Weights of a small transformer language model.
Architecture: rotary positions, no biases in attention or MLP, untied embeddings.
Training: 182M tokens, 5567 steps.
Each number is 500 + 50 x the weight over its row's rms, rounded and kept within 0 to 999. Layers, rows and columns count from 0. Numbers have three digits each. The size before them is the row's rms in percent of the matrix's.

# layer 3 MLP gate, 448x160, rms 0.0712, rows 365-422, columns 0-79
108:520562478525446509493502447512549521583490482566493508497456427459466420564504419446480573489487494590608544574515558485475485459468502525433562530560525512442503460521429519514448492480452562509526422555505354487515416532433436470511524555
100:543494535588490507546502504513568475447491488480476458486578461539469516408534521569429537480473532530538501540464504492321507484394487461402502476431438540420566480460436448400483468492474555453540422610486460521528505567569502483541595540
093:488520436490504549533393505517537471550492428457534440525560429502613553502519515404575467600408553434488449516490455560500475585435527479524488471525576475451497488573425522503565566532450509561523506632529484466435504432522509445494465562
104:468516480463419495400468550547389432552525525480446577536534481536484408476536445450563547423483486521513533518520505418501529450495421464493536505505552454574447500565435472490500515491532494566528492546508542520520555521464443441488454556
116:464555536381449482505569500455486423484485555475497453498480499472469449509522529495471473479504447548502484547462490503452563453539441544479527417478557488457462499459444545394444450365614542453449542514485459438513489574497376456477573595
093:446489535477483552471553576506383505485482518531491395531607554475528526473492401482503472454541502503420578518511582438461548545607501500525529469614450410443488537474502562465494491457531530479525558519512482401552572564479461484516496495
105:451541622485458436439465613551505444474548531456474489448433471442507564423510585525481485498494500446486481544467522411481455503538549563435470552425571596493431481579518451506582464570476478528490469525528561502427503511589456504549586382
109:578541420475531511488541544505555470452496469533518475524476424447519586592569447558436498508518529456425455428443368561533606488444526455411402503496468466511519457599568466485533458532525421568497510480437541469529548497510508544509437584
122:479549516585446428493513397475496531506476524490510467432509401467485488464568490484544452463510476471541500540542599531489610449513450510547574473454509543500455492556532521446378528565386536544522558486543472564473553566455454558508584523
102:527543400537637537472436500577453465492595522533583576533504554479534465512444492492458526481584515492439500499502560477558478575456545535526515543560426433578464449455506508627537495518570559457504505456445544481543515526490573531467439451
087:449550503480442495589414404535427438518531535481482511589486446426476446405569525472445478530512542535515497489498583640562456512455493475501446447465480507528524571435529518424483471468499497565540372442527474500573511499438563493417558467
102:488536518602522555426551513428446626592494518529450538448456536531406437433480463482521495481593529439447484410498513416474435410546465503634459507506466429456487471533438478460507496512582467484546582449561495583403498551402440501481443431
090:454407482496430509514573561459428591506501405575498484515495475536532520519481515465539464491486453574462437467557508488436422597509475482419567446582443519580495525416537524536514498562518501482574442554496433426549557538532462496499509439
090:477425481445501510527564546441508456489359483446613437494484538446520468472571462484542531515481515467501532483414531536472572474440652528421454449532413493364481562554536498412502544480624557456490523474481454493507509476552438463524568488
107:507479545523398616518520461408503574526470554520497455504484491401519526497607498458571519574435426512451465499479532559482534417475512440503460503442407569474546513444434538420433466530406429611436444483505421561590381503537485551502485520
103:459554510427557403458562419549501479555495530513434577475441443480459487467511466482544430483534494480437472625535513511509453565500468472522580496544578457439482470505461482490531496579506512520498475598562481552514502458561524515504581605
104:420526509570492476447546563515407568467480476504446490579520527517460520491465533551479452449577551474538499466516439417450459475523554569539504521434570423505492532509481452559458482413555446416439516504494522591499570516470450506527425486
132:425480569585467510463508473479429548542566478449436463585523544467558436547441474463505411469582526505437567528439582482479553550526544487560566490468484573506555618451579545489628526468401609530440400464618553488537525515509502450519588530
072:447529448557483556474378399465512539480475555446661551466490513470508514480519559578537515441531558608456472503591528507477593665386558506480503530479468541474439455495466462518526589495511589523455483435560504516523543407471502498533435503
094:471576488500512522504468440533520554642459573485596598469477493608421444528494530587376468522469420554497451499523526472534547443502565506428448536479579455603540534489463526560495445506498519475477528432505362532536491515463482448534575481
102:442521499498468611507517513566475433471563502440536468564430527502518521424449522470572402439506426466490503560464495541445563600467469516558482446555479519435469526562516447471520509492492519608479531515455460350550483509611535455551583551
093:441478489557414470452506447486561600528501429568527517546484461565484539469479396488617563402559509513479543425493479381462547399491529501470472488434517495432577438476503457433492476485533476452546494398499561490544458545517506519493458526
092:505482457440455449565513488502448501443485523480503521521475498426517403480516571480440561527579400633511484490466591480482556457487551494415551530461371460492471498360376519398497530518487467541478444468533434470581507465543525436484495532
130:453501500489485533511433453505474461509505547330394524538485456427535474395536534476542377555402487474521473514495503427483535510505397441463445510422455469405509566495436387492468494496519524503516467569502550494522488566555462524537597505
092:456506447519535405513541420499562487546407501438449511497420528569425494469512525494516498550472489504567552607470523467483517481530502462569497521454538449431551445468500479381493490444475528462542475551542505599419525442492494579435460426
113:579574521552507489447504502495515499634522427502472511439549521560498529589422486529546460517558575467536520434482530446376368573546496437547516505482547504459596497513510444509534418429509475520501513407524538557453490483543396516480520448
098:477450520540478610457464584563432514611499497513378493553541426516568454416504561459468509531416505428454546463480517515434588575542456474501495470544448490475491568538442447480534485438514414536590492473522461401451534450499584512516518507
118:518518530457430502537498578536531429538558399610420438508491430450505460564475477465569427594437508509467469513415486512452481547460500502580455447549454476438588516478540451534558528557448480468551479548479496453524453537531475437523514539
109:535475502484485561537489476461465536476546679517576474527593414417426486511463533512468521457500486574424479527458578532478490466471513485534473518495465416558497544410501502507475499530505494490509534492481514465565423542453574487550505501
109:559504474555501488488569330461512532491516478475430595460508487452490434527506522497380542513589395567513498533539459515563572374564475579512470493481521535515452449406513463491510521572416481564478427578485462506482528509513517454512591484
096:503585530536471470504562628453492421450442449477510472504451466619457469539524534466453516519515555543497563557415527527493526470494440440567532455475504512515427596571457500466497471357442495556584596514506530461477515475492528528468570517
117:517584514584517419456433622472433482405512513556545478517433535574502487485519515494529510477528472563561616534520607546447465535474532503581481506519513478502493538587395500502482507519486486506384580564509526478487463456545473518535479506
053:491460514493449539520522511539438437606423509484516433495566460500469411458510493525616462507472529492444410384495425545467474523583531522406503476558542524483508568534509452480437510571544475468516461591531464538527530559508440444483496506
097:538535487559503558510547510384499561526508481527555496536505524457406491554496525460533512605502458534539672430526448414538530478453594488478459420473435450446578498562470517510527524470467435456478526515420517535542438402502510540469478599
096:492575491578480491557500419388537441516547557432377503521513466512491519528500544492547503586500490507440431582450465561495544625449449431506533521454432558560462450556427470517475518356505492473461495535483566509589425601446496595497519538
060:431447557521486488499454543402592513427518496512427412565563457414515528378454459484645390465474484551547504485432503484429479494450485445507501470547525607551456537523443433431448456480495557409462492499584542472433552499493403522499451517
090:531488543461516491542495424450552570559488479590560563377551453473494513527434466396468504515514555579435512498460485409554531534515468522526450458460458522446523433528536566524580522451447440568441596501440406480438489453478433432475537460
094:482597463496495568489523536511607485479522521488442454549489491540484511478543476458509497561437503445407461540422535501503509540489452465533557506520412507502518544455423500373503507442523548450577385480536497384489460574462507467495491592
118:504519572577480465492486447519511480432545472423556450466464563485420582413540480472559531485440427528504465473496499430513494513551542513639586486455507507475535520523456432526479521466381471467490587488510556492416527565562511488511431516
125:589423519535500572446507526465428438497576460468498436506575473440505550530519503523533489544446542546478525540430555547546476517546525463504479502449533478531569545494413541611543477502554560467566465585470542549512553586533488529480474534
101:472515525504456501526507548476502533517481480434457567465461477509488508511591517558404523532465493552497529464467531474591512506568444556560499494537600483508405484484492487382452523390535544493560447523513547483597444543410401615501499520
086:513492493526468512534451517509420403538503507414395559534571455460512468497545462511477454551527409595496446518481514531541515531487436441484515515484468546382482447408415472421534485515523530553506469512430503496509492435524497443469496541
096:530544537494525476484452430557452510474508449516613502411396434509465519572448433462507589540536497470403587525513474508481488465504567556521460538454515478473470530575470447475463508474442476515497440440541527550541515563464432579476552469
083:397434499542537521522557490496558446543426514374521560438430446519485522531536477565519512480613476567419570450419563521562570508522505467502484476547530467457538456435455470469496529438479507603486479397584567535478526497437532527472480539
112:455545531547466490559505466437501564542428507491481538494526416434479451619518433489487537551462458654625516548553634485459471434453447528458499487503450547524446478437528490552498423483629501494551475501522488536513438496451518515449498469
092:418484517546525482473590548502511539498476499481601539468438538438482456391487514580459475480527464537407564611545463503633564430395482483463471432479531557525432427460464422471551546560528509543514551543473490518448459462599528372509544504
122:474559520473404451496449557522666460470539519406524452560384493512471424483563579513479457522504529487445482492413424429402485460604489539528478480515488503528516499503496547405459434505476575523571496566459486530546431489558445552458558497
093:511524483521529582525530489402490446615501484570518502597520460497445561515444476431587495466517561323454419422500420460508560375528586525480476553545520535454563487471561478387569541465480469519499546483452518498567426485551542519490506500
121:483485504495451490545486431496427562491436512551595488447465446503489559515518460470480458460572409450594518569567572521486520440541449583530492504518532545457506478495532530382505496547441603529525504487578432548514421492568475449448608514
103:468510448527519514497458460555545411612501488553488479544508503552459477561511404498440487572520486538480536442445567422466484536582404496491471471524456479514543504500499613528461460495558546509467421488429552441513481555460403427519550505
064:512442421458442463499572534502488451556486474509518513481571533476543525504511452472439487469579517554566468509485545505592529538506513427450481410493408430530493507479548531460517595485437503554461465567467453515547505514475508536517516528
109:400505512455501437529525567631542511490469531457316514492418478444489461473470553454492426539455443479445501531481375538485470500501520579528452447514519468446453539489443454429603484459525551511559506463514472512481491559574473514528570432
054:511474537446513521592536534410457620463485519533537606551440476559450494446459417549488455522456451531551504624500537439437444410538421534542454510468444505522428489503510536457525484572498520420555485543508459470536444473508501445476545443
114:424483392506465499445447512413495573560382480563517529434458538553457489547440426447533512485578533401532572516468515536399485450579599477536539410496608433450503554493481563467537405560530539491534458517479542497519482433542491461527506568
090:508561510586479482506562529548566512424416504495459573446441552541492527568489479560477621485559540547539541541408516443496551514508556517531555417482524541405642444461484532486541451473526470501614521524579530529543525504480444435451491524
127:497509588530486565520543414466514512590537554524554514588468469551454520537538438476531490543491494546496402467528487405421587449586444616386509489555499481449542457463538482415482450436547417577432470515444437479563503570431554551524570549
093:487463546547424531506446442473518495499500488568548545481523461574466494561480485406483530433556470527476578527448482520503549461493460442421548456545506483573568474455546561494458581563573563543496530496472399508520502518502456516465551494
080:518509511504524499515510592473444563511491486498508495459485517383532511505517514436510449554560442453482595490521485434454473485588566550402516544494496570470474503587552421459497462590488458504539559559433424516537500542522384402428498491
# layer 3 MLP up, 448x160, rms 0.0693, rows 365-422, columns 0-79
110:413562427441535492510423519493379461521522510548510551561519498459512476500419493528496515489501547407447417564530485468373504483599452569518514558581429410519533502496449511538533576514501519527430467534519599525568461469444511427529526497
097:604478526484579456500467458504561529498539483543568432546521537555528512489479483493579469416546514444486490484444460495411480477373586496442525479510500533431493592482407448571433420481526470460444568445483547561512483543550437613548511494
092:389539489519465592495377456490399462500458565428543519590547490568452568523518441508529476523469478455516491471496553486492455466465505474631491491577629498410432531546455471470500459486447433526558528510583453442564447532448503528534512466
105:543488545518526464555534527428544553481386496482567479412477449455453490491533509603430466565500514534526559476501546639406431502552521540541461606483516565494517448433488515488441450546491532439527598483500445547485442522566609542496542457
120:497448485450535410543516452416556406508550549461582467513451474460526486564448522527467502395452495459396553579530482527547483532526482464449563586514591514567499471446607526560510500477563481538412564473578532550475527471519489433453508507
091:564520479456597462580407427399536490527578505615590550524490426474506552532403586429502480419486469443568453405446453480495502452517575519523548478549484631512561487533543594557515544539494444546436520395480523567510463483505469601454414512
107:404506472500616559489384500517492582497470414434558457506475535495523489473479595487471467487528560490446382446519519476497615572405557499481550482481381474593360509479530514478532432455517583554533552552421548525569468514472586424454496509
114:568487457470499494464602520491545477514469499511531498465510446414485553556548445576421560506475477541425507440447448575539645463525477407461428519414421469542599480586526531432486514554524448535486504591431537518527533517526509590526481578
115:472417472482527538489487562455536490525486474496482537540502552547512476533471440481375546503518536524524521507414523453509460486505478471487461442588500504535574475429504510504531483449574503473473482566534450617471459412550465479487489496
106:459540448514606487449475555562419484483541543484516505511472500461475329493465446452393523504539530547565504452465597443551541518516524559522513597511553427454457461475431472467505406539556449487536480505483470570479517494537550543447463547
087:504452476543521465480412485579449466495510602562566682528521467481512461470440535499521534518449465536509547553544556428410477460512512509503484529522415512439496506535481484563514531606603503466455609487493435556528425542499563470443422510
101:433484454551499478421441420504518584541494484495512426542560506410480502510567563602567567546560588533448518540467439461408470533445532505469550554517523520567511550615432444588377438512582431456506542522577524499445456537517434454489529527
089:516448446485463510523402493552458466522572510486453514456519411474590458429548553433485468560514501563523516518520508510592559571478467437474488483568476559512524460465487599591629504513469557517513470550488484430519481511489527528476451495
089:561498483562495434566466459503475474521502500530595549565525573462546462508507455409504572477523575534521617440510545467484452538476582531420482600616416455410523553499437473480503550506552445490532482504456464550490464542506527448438529517
107:493492504492398606541498523531525537499435481595495474474455503550619581492575595515530554515432444429439519427446515569521503519435493476464424432457430540539571485514458526542514484510426453493448407480487525445570452534558480453535502491
101:477386520623476535547461587423516554442497435514564498443502450476490462570592506465473450481533490526610547432455550447502556450522443559509423397513411554461501506497498533498427515447513438537498497429522475581457487539414452550468493466
107:483504553507498486455523533527448497492528535432465465495532524480423490522467469496427501441471490507595580460440584472498438522487509524426521566526561417499520596457439475544452519448511553469429509396524589531544488587404424453500513477
128:498577458502502462607487482469489501465470491576550448410451378438449479507557500497443474537456421533540472524538467515465504550581434546501491481519501574476477380509411513485439533557490480478573574597427444602449498519443456548473521492
073:461469512500489484479476540365488544415556473565452448518518508453511481478515432481416554486514504420378484502574505579469462529512485503494441359513500479457445452423637516465518507495497489546481457542459541510488515494452538487520529475
088:561587542439489537496435423541482540469477644498605532467408526544410493515450546538527590533442520481451435500560527507527535481514546590445436567429518500478496519446494392550523454546500508430539489482529493479486537553570488506534514536
100:351484525573485540537529482420468493463371453458459532532501551538426517534446503482466403502539440467557520528463493538460518562481523543566501546477475546474489549493475476534447493543396496507486526503486490418471464550621438445567549584
086:555489478518509432494443405558481468536578534459527596518522464589570514449499509455498494512573571436467491547528455426410428606457487528504535575487470440492474556429483544596526449518532508522550588473540557501524519492503483540508506525
094:447455460478453587510396538499542433364468500493473492545510462457530502439559548480409549538524462475545516535472511463594605494470527495484463457503414553519411454519451430387531541554425519471459487527487456417577436516533548384449493554
129:470491496457485592531492521503405421600430529438578462544338524469487458462536538447531525469437464489493517510524591505414522427509524531560529464505500485496489527482399546524452519498495571529484456583496510574545568458566463486509547578
095:475552480429532514496575476490426490516441450505429588424369512491466540548472504581501497521520511498541464458529537436607526486507498559475487529442550455404491463629485477472449559491446480484501591511551471519488460420553424413531498513
119:445513558518448511548455568549438548521569534464397439492489462546429373512496517516474455427459537471543501471477533440443392463531404469498480548454486546520552570566427529465495441507545537571603573424554474622517423501446408532449532524
096:461529420518551520449429509582607456426489585455464484512539545531493566375487646497617540498412483406507570480486515552546546434565466455535583515522522461591536537528496433499446475517471458475478519555564495481571462583518524523530473531
115:503523515473540456606505533520558481435489477471495556467544499553430495528454472586476528564482527459391387488481508572501474566554494356551460500434572594553464566486515502579656477483498470541428587557526604466538504526464423535523511486
110:546528598427556454469549567531462440564466403501485453503442611552502474517483514491511490480426462420513431489481489470461478489486521614456546573423617517487519454507559481500523454507454487504424522490399507519462460450550458507434457482
109:458518428526500547528507484540478511393424558475567525486424529441541478443537562519453515480618483593424420505488468550540549471432466563501502477474517544534449468459530397500467442576496497554465475574469510537472520447590578459553527447
093:525450435474494457496465453425536502474501562515474503533482506501512536545527477479512630567503484573606479535446415552550531452468449512475495508516416503547581460399450474462532619475522490461509480548469496435491453522619510496470423525
106:491545494539577488399540602502563502445434491401571538523543569521439459503481453493584429447533500467490547480540562492514466515477581462580550538551582491572481479581501496562448440505518433523436579479491598529505454475530490598466453520
050:471514516413443517485378512494464460397561484559492483402422459470588425485538437487475479553526483512521472542544489518474520477596469522491537499544534513405483462497457510532495409509422537506441494459468384463527471469411472536516465533
096:476464549469514404479428472546582476548450444467491483547541502532466510435421521533458566536525474429510501509486480478519509461469489563482539452432465547555585385456489349507524451512599555461510510504529473536527524489531532441495568467
095:494502469476560397566579434487481493460448509475527444531481533478458543468513579552478471458537492490380455658498515553527530477464610531474540493436526526597500567523452537451483465406464417476450475498557523501434535472485555566531498541
061:473497451585517583549556536610604532585458545521500489455475534480525492470543473504539477545510452446498562415513516544605542536501538492518522480698547420371409526421530471472418546514472497543520515567487500443486422441543523517537497529
090:525557512540463486506530470434567440501577425451536495492673477519416499476502471450453457620558519477465515434423466493522546528492510552541467513426439493472532440441528527507499529452422428562551465621471566410446537548498498458455535495
103:500485502514531434507549480426481579651481481510463443444533506557509496613479398470474529535484455503464497536532509441496559527420487479553578551563534479594565526468471579437452511474422503451527475468483492459450560523483444542476509491
122:515475422455510505469536500456496537582431526531449541477549483485571408599426464487440490469558502422476528501461497579538534490477492484373434448563501494570463508411539595562500495530587533525527416495543401480543458456438448564514520500
123:400608531444458472578410570571526596455518548510469488554414466535488439454469538479465435511567454508546553497562498434426492464412455560499503474540443505396457480430487529406451528488476441514463545458501405481523415458467456470482545482
098:545473463556453487568475382472545486605552409554469456506472467523496569564487533455524433603482493571520462487478557493508521512481508582514555369500472470547498498415483491536488589451608405512517421414444506519505481537507560546509431526
085:459504450505493486514452400471595471478519551493515490489436513562453485553496560440424477551432575510506550520525505519440508600392522490495451544494475580473463502607486466508572438426515479393547526513552515569544453504529405512426496483
094:417477494533535486551596432346458480555435481509474606450547537531484558538510479596425523494532487452647482454505432423513434554525529466517549482560596580501481559536522557586527461525507494417530545567488517489460493434505488520502524507
085:449488498500497508499533439523509483453573601449520476481615532561546464455448472453509487567464519518648459487535552518455429521524468559586494438545492498423481503536494464518454409494514514512508550499612468542436501530484520504577501528
110:651473551485488510512478470441577526523520428483467464522497469500402480540578517461468436544514604640575476469465450488482533493421473510549585457514475462511460511493535543477457516471487462440478496458465456575408582533553502509540432486
085:488406483444461522556469557487533536458496553433535468395449459496494534479564526471473518462440479580497431515418540521523578504529509506574462497478493462445316536550496533445392505449478479532462477452527503537544519530471493524511519542
123:563496501370525440468541520508505514534456468467569528443528509538464487533480575552485453478556520435471421454487424518461420592538491462529498515571608528601494419509568510481520496558400511517520518537497469491505514504498457545521594458
095:521478615480497499498517486489558484499512460513502500455504508517502546412567524436486526457435513500516550406508577500492469501422449485480438535537457514470510491523474436389477490539502434495571395593512507500493535500469454470494557448
129:526465471512515543567478460487450596479462550506563556482525508481506610478493487448493441385585410456538415526543515495452468482481553525539426525502496540433496472492554507431584436524428647553484489457541491395555431480545488420444541460
099:509553508433545494555463433490486574521519481501588466484533498444388508459465439448546502562546567471560412474431512396369450495485458491501538563502589453625494470551498502503418486495498401425487474493434553428533563542485420494504495465
065:508461549429489486502545616529520447548453479580529514462385449431462475444468482538527506450485492589517618513532538445524474415563383546586531598542508515508556478517480491579502465508515488446524580535483543507498459396539504394490525515
111:482502504499475521493545586623472372491510424574455510483504515410571492542470465451405431479530521501580571489517403484485474510485491516555486506522611394423463605518464494475511466532435509443561502469471379513423495494595498472502468471
053:541529569503484498517460501534545440525442532534555495517548513575553499450485419490532511570460444430552519536420531482409453630497473492477463497510443540657456445468443486462551528471569561377557559464554431532514465441453448546510495438
109:463512568502482489511579490492434488417508519459483492528549408461531468506569500552478478486431426606547510489515520453569518569505377533504514472478457518515508499469530485490420588458515454463476521418591393568461482495462493541474553466
083:471496519470495578498420599524523529431548552522462526517416544585500499617426517520574446485592624478453455495457516489436518588464599512430548502541477513448493474502527539567534555520537517492447432505488512467545539532460413387494490501
127:468472507506481588497482497588552461465355534450523493569435468507547528443532535517441506474428524517501431481536516543593581445588468524430493513510603535498575509591473461502523504435428428483501572536460558488564458547444548465581473531
097:553452550552503467503456488457472485459525515467401443473457490463464447456529475522589422567526533602531367496494519506591549479469477537559501454500437532463361496453510521503463478451560429515478469529467504463501503449504639421462498539
081:488471552509489537466571391517511494497539571462494440463588496487468441488484533462535485549557525424431492502483465500460458466474546554467460579480529454431548546551440313493463465487528474562569622523513528528574508544473446457450518504
# layer 3 MLP down (transposed), 448x160, rms 0.064, rows 365-421, columns 0-79
107:476450492429453481498473523440436495465565485519490541578550447506550510496490523559418470500440535404358433517520523429457520518551528492492556512542419462500539446450498453550472536526470485458441469476492663542530524507496559424531463488
102:560526518445531451462441440471539470542514460518505550463453435587536619492427481527492332450553576449494499502477511481403480531509599452456590460557534539472470558474489444534486472522525501464446529513536520533472460596512514546510495471
089:511493502414605503500398556474434445480619542577467548640588492483524491440522514544559544540557504474534430428509467563534435481453437511529515528415573528464458456568521509525502521447507480502602460397483453456604367504437504493522501488
109:511441469502342492551500466527425509507459543459477506546402444512444353507561540451523508464510392492535529510512570455459474538474513488530540600554549380482485466467518423441518456503492454518465529469496526509475511538491476433540517510
122:477544353539643480536477413479577443489548547480505457550483419516580517534455472578402474438454595439484613587552417524462595531535516451413495458491486513601487484487504549527532463458430482495520484492603454511505540534505433473482497550
091:558512439487448415509512525460536532394481573439410540492472422587437330502526496569494525510530515545569435585562482594486552438470456538500442504406544479463424527493482545477565555438519528424491533500457510587452493493469447518431561529
108:534527437468739505544539480504534619537571459511474540465528455487486346480471515504409490467459475469590534511473458481530526537468488489565473485461556505483477410487465532499517455575512561465554442487523435539446426523453421538525432470
111:572468547476622543444483521458533517490486473464489500542480438486458691548503476533488435492500487546387503410475452519521565434546542461464469515497448532467515518556504434481481498529603508514484493556415582458558503539569547545513458571
120:544487514476406520492504563401519469502489477507566447511466527506472505559585502450458479524431454489492516456474536572513432489552456459486394495465482552528500474505422493543477567500539483465446503578574446595435464502545459578517535547
108:537485541473441517535518503484559504531504467477506509490518480541526850545519540514470485512462482532406454533537502565438491551478490474512509483530487497506481540493527531553531513449493581469508519535527536418468474504470453505597510452
086:532521478530546461459501383474514480478554595557513506547529464565577378512456421475546473470578475570490561514583462466504489536565458443435522397545546495425478504543494439521529510533472604429512451492511463512591492511540456485469521474
108:580594585506362529454512566502499504473469445523524498502396524569466576509487463486562529507450444483659484554473531487466486476509438520526522539461454471476533467534513526398508535465516505507567483494523530554537519545505506559510478512
093:476504544590515477462547517463479575518452464493560518517470553427546453533498463553561506516414517463624471516432542510447415431498471508448538454521514526495566441534535478380376555506443394515468530528479535525602577514522447548409514566
094:584443479560647478440522461537538461389479460400480479552478524483587302526509530467448543516532538492441517523459401485487470551440563501476491517552451394507541513440483510524537475579507484495551532492459448485512483481578565437379492583
114:528487511404445551460518453527533490568468491623468503542523503481492727492541569476489551505414489483404531492583465540504578505480582515448446552461493508498488515542435539519545545492437504494517395437524593408545417482445497529551528493
108:499484518584521526520483544442480552509481522545543485508422424525398442508503422471527470517525458516583463425506584517526535473526487504522512471465485535407504521542551492498400548540521471526485513509630451604433554487491496512460549489
109:560433578521537540512523515414611454515563407487464500568503412490461571482510609550461523535402487525547448521537531492455434454464519515598513534502485451442592419556539461402484439499432473540487455557520486554465461533587550497436470540
119:417543477633291477537494461482503440560519468505536473526535459486558438461472466469493394470485486475436543513468514464462485553451446535532593460518442599397556493499477556571584500548500531506499515571532564563499464426460507578564579523
069:494456445599521474511541572557547506528504439561510458516450581524522414527534574522562518475528523551582484544421494472462501443546466422458445535485496500551527580460517534603497523530490468451513457407552464417473471485484419455578603545
093:506539507448667383448519503489525537552528601513499524522462497519432492492503552620558499510442466464520471497404505456496465489422533529473438499479485478525575518510486479542479424502381466417486475464495453549608544555476461497543517556
104:487477480456492511520449541521448484439441500455490512584528552541488518437427530540503486572518460437499489542407429519492424508533525557562488514537471579473503500488453383469456535592437473527594457444393546337523549535528511393588546554
091:547606496342765493478494523463460480524570519482497526471603528454494413514504500541547498537432498480497496610524512578501467525456512538491538469445520469520428517405561548517442449502508532519490505551567466509477619481522432555559522560
094:497484510382435482555579433554492447519491544583504524576402527494402445540497539442546521527581499530427523524483567494414489545509590446482524536497524442489496499541470553499465531529481497566452493459511465506531494488600450437436594527
124:508538513462464562543493588479423466530515423467487418543415541494517555466529459457617485452467547442485498469476526531499437505512581548536543453558471543471604455491492511468487573513443581549484450483477590516582557505523463463572483570
093:525518457527601489525564466501446454500458431409492571456549497486503639537540427450489576457448523520546458551533488455633476431528503455569554469416506521553515464451462585485474491513526488505528577528522549513517448516572419467475600459
120:403462505538564505468550506432528493608494384500422477611517526530403553591474478481495457519476576533510526371524447438451456478524519467573631508515501464457561492496565530533433428570489492534461498465550530585424502484523531531508470535
098:513544556504531492387502488505513517451520536495554458558427473512401565389581590534488592523488482465415488488491478524416571439568497470535579478504476515450529544502500423533464546536431571506518506546565428451540425549484544484484529560
113:545514478514814494538503475518508482477471577425499574581536445491515473457512464580478605481454531537452456448488538542450490446519454435501438545450543547544415498494483507535591493482543454549453507476532481423505515547436545551589509459
115:422512357522474406514469580516439462509512508460437502417485455545517406510482444495445493568532547532526477480462500517605445494461494440486487505553524612484472589530514468522506519554504480568528502532428468519443567491460408445527465482
109:507517562534654413472493566466544506469482560444491473496457483559466493506460522508507462465513590576426491592421475542530561468499537524536487541457612498459508513583512511541443501579485501497490484509456442514515363470536492451496495582
096:502479400527500424402527525505444495537547485491482461488467585565486461417515513475422605528507492468595449537447377509569557529427455520481529497514379504587475476444410491453524511457491522481590493474437466430535493444572480462378405488
107:520437372470681593591490414579569482553456516475430472487560513494522607522545507537512418518494451485552477484523416469578491483498448488448458516455515518522502509480550550456513473530503475448578405522426406467574496449411546526537538551
052:505577530493391513474412528606454455453470494545534537554524406510490402559582439503494438550485511476592507535572564498476507538526462574511490441444481588531502491486493501427473497381565532374419557424516406487570499509538536423598515475
101:464441551523423463352517548446446546565468491497489478534477527434548460445410522486622531562559458474613510407605500456483496440514521451496486483552457473534569517480541516599460497534543400525482504370473552669469520497430511430465526477
097:570457397450546432583494546543495470474401444493549480490472502528451447503556475489480486466607529522484551538493457489506511534479587532500419422509493481431515609539490505573416438452398444667582519461578405515441412443537558483485471618
060:404503568479492460419572455517510520500399476592430519457561554569564490465516472481517471528463493465502516544371494564538593382527596453546422492434527626474465512537485505406413532498537494497550488512560470515440422478539538529522469467
094:449458530533520521563498445491582570487484484494491501505490418474511532480452435359546468494607579490447504536499559446469538540506479501503536506480462535519546485619486483465536465538539466472455512578543473522545562452461461560539480483
096:497440513480419434561472587465508482556526477474502513490580622461485453531496444417539503432471484499530450487544568509517542519505539474472452565470597461569605527480543532469466460506430484457487503463463492481533527500510526554458588554
111:491533483483441456509501582498530517474425507539432438462537399540527208557555493569358452513586534492500486517515476484520539451388398507410457485510480480522528492507456540510550464572573572474603480542547416569509399484440450557478523457
121:478613546545453502560414571497521520471519543540465441518499401542483347532480524536450552529493409535586574524558497448405491506492434486468584482577448506415500507498420584452532507500485470497535537483493404466481445503452426505510473476
103:606565475522501460466523503576532575513508491522494444551567589477547543518586562509501482557491482555525416449475494520526556492515444583565530441472601489510439526484518532477424509442511478365579481479454531478566450470393506577473496564
087:507545360445435493473510508522485462528625580433431550478427485476471454441428555530524408545497542530523505547553517484457528578501565553510403528496476551490420470521497484492552471494493479455586558511495426530524406585498452413404521441
095:451545434509552544558520519415548554500559476499474587469442483517451571502502536521440489409497391450564540453586492500432462444483449488497512479533577528498479514555419574459574520477518510416473579503503459517547501412494529440514587488
086:383495447501586608573481466547478477478528424528433489471482424569565498477496557500505468455452467515492471468576441443466533522567449461524485441568488513492409376420466535517487473486559480587577472464389524478549500531473476496561570477
115:515518509559521428498483403497506487458516468519445425539477538400457536577485463484543420550473395591642416401485480531535457515461403528415526490399440508599522499484475499482454409539547487474512514580510450510567456563545451494387478504
086:454523566480488539480480567476638570439488555543496582485405441549461423428440476428514430483563453542523474526471505531493497502544547487488498523434466382422412478557539488513554514468501454517489447551530423532545569496535454559439565405
121:588466562457491583527463533409464490570438446568489451472546447540434590527436506501414538464541414467502500382624545489478489587502490542552490527497493556581488489496515462564521469487445403489466534464489538450442491602531456642554572544
097:474476542583570561480519449462513476470531515531501486541504465501497552531540538457497328433450552482506394452547557496536612446504526464477472554537504519523507454455491539350501429481562487463517489540519600551467395500544510562471503403
130:527446516577660521519503489497507517440566524486496512582555551516525639487488478558527542467549498491484439465549517544472502480530565476482459532495428512521468475484517465526518457516517563550490474496474534378555489484555561502467491505
102:507496575463616445506579506550515614502520545505536470531563370471478448532581455516511488529533520475533430558478529584459504575523529503504546542518519405576506494637523505544511516549502532342468479586462564443537503554476473585529458453
067:475470418372349418487570481514462526466536524553465527426464522497478302545545464546457518588523426507588502415449556572559473460530507476503483413483487505474544512484532509489400548501501498508510486535574470428473519502519504503565497428
108:470545410617544486513482486589504456512543484517432464460592589378549508526500516541510517483498592411565510506498490493544459502511429494574500547422475498479507545376455502561548577604481467456545562520493534459483476500535544386485545516
056:433469579505677531508448535467546473517569500501490543474569480445502579568425486395502552467512587447442484585510449485562520518459506498405475504546619515463475510550492525479549480563496536634547507530428510518464482534521590515477452564
109:435431482561324573520482455392493544511488413626518499463495499575454477545521425521490528469543541490492462413462580502394485493509549492576530474590537490478543467498459526441563429559522386522565500488468526555404478538523482489547503499
089:512478585358513543461479471553457513463553472538479440510538464543579361561470437477511373546609548471496509524601478561442471509510487506456553507551464415507386494480534458494473600482420512379513492558546508508560578541421560524457529513
126:505420573525493515478515489507503506482473511510464553571446444531518525503536534563421526484490620571454480476558476469515553469537460529483495470574512541552499471466548447493517461393438437573472518443455514520468431521379524497600497543
093:470534484553439452540504438461577390539440473488471508442512514408449458567515481460545398420525453603522557574424519534598451418540459510523485519501405471523482455520453514470409566562531536546502473521445432397538525533502384538432562414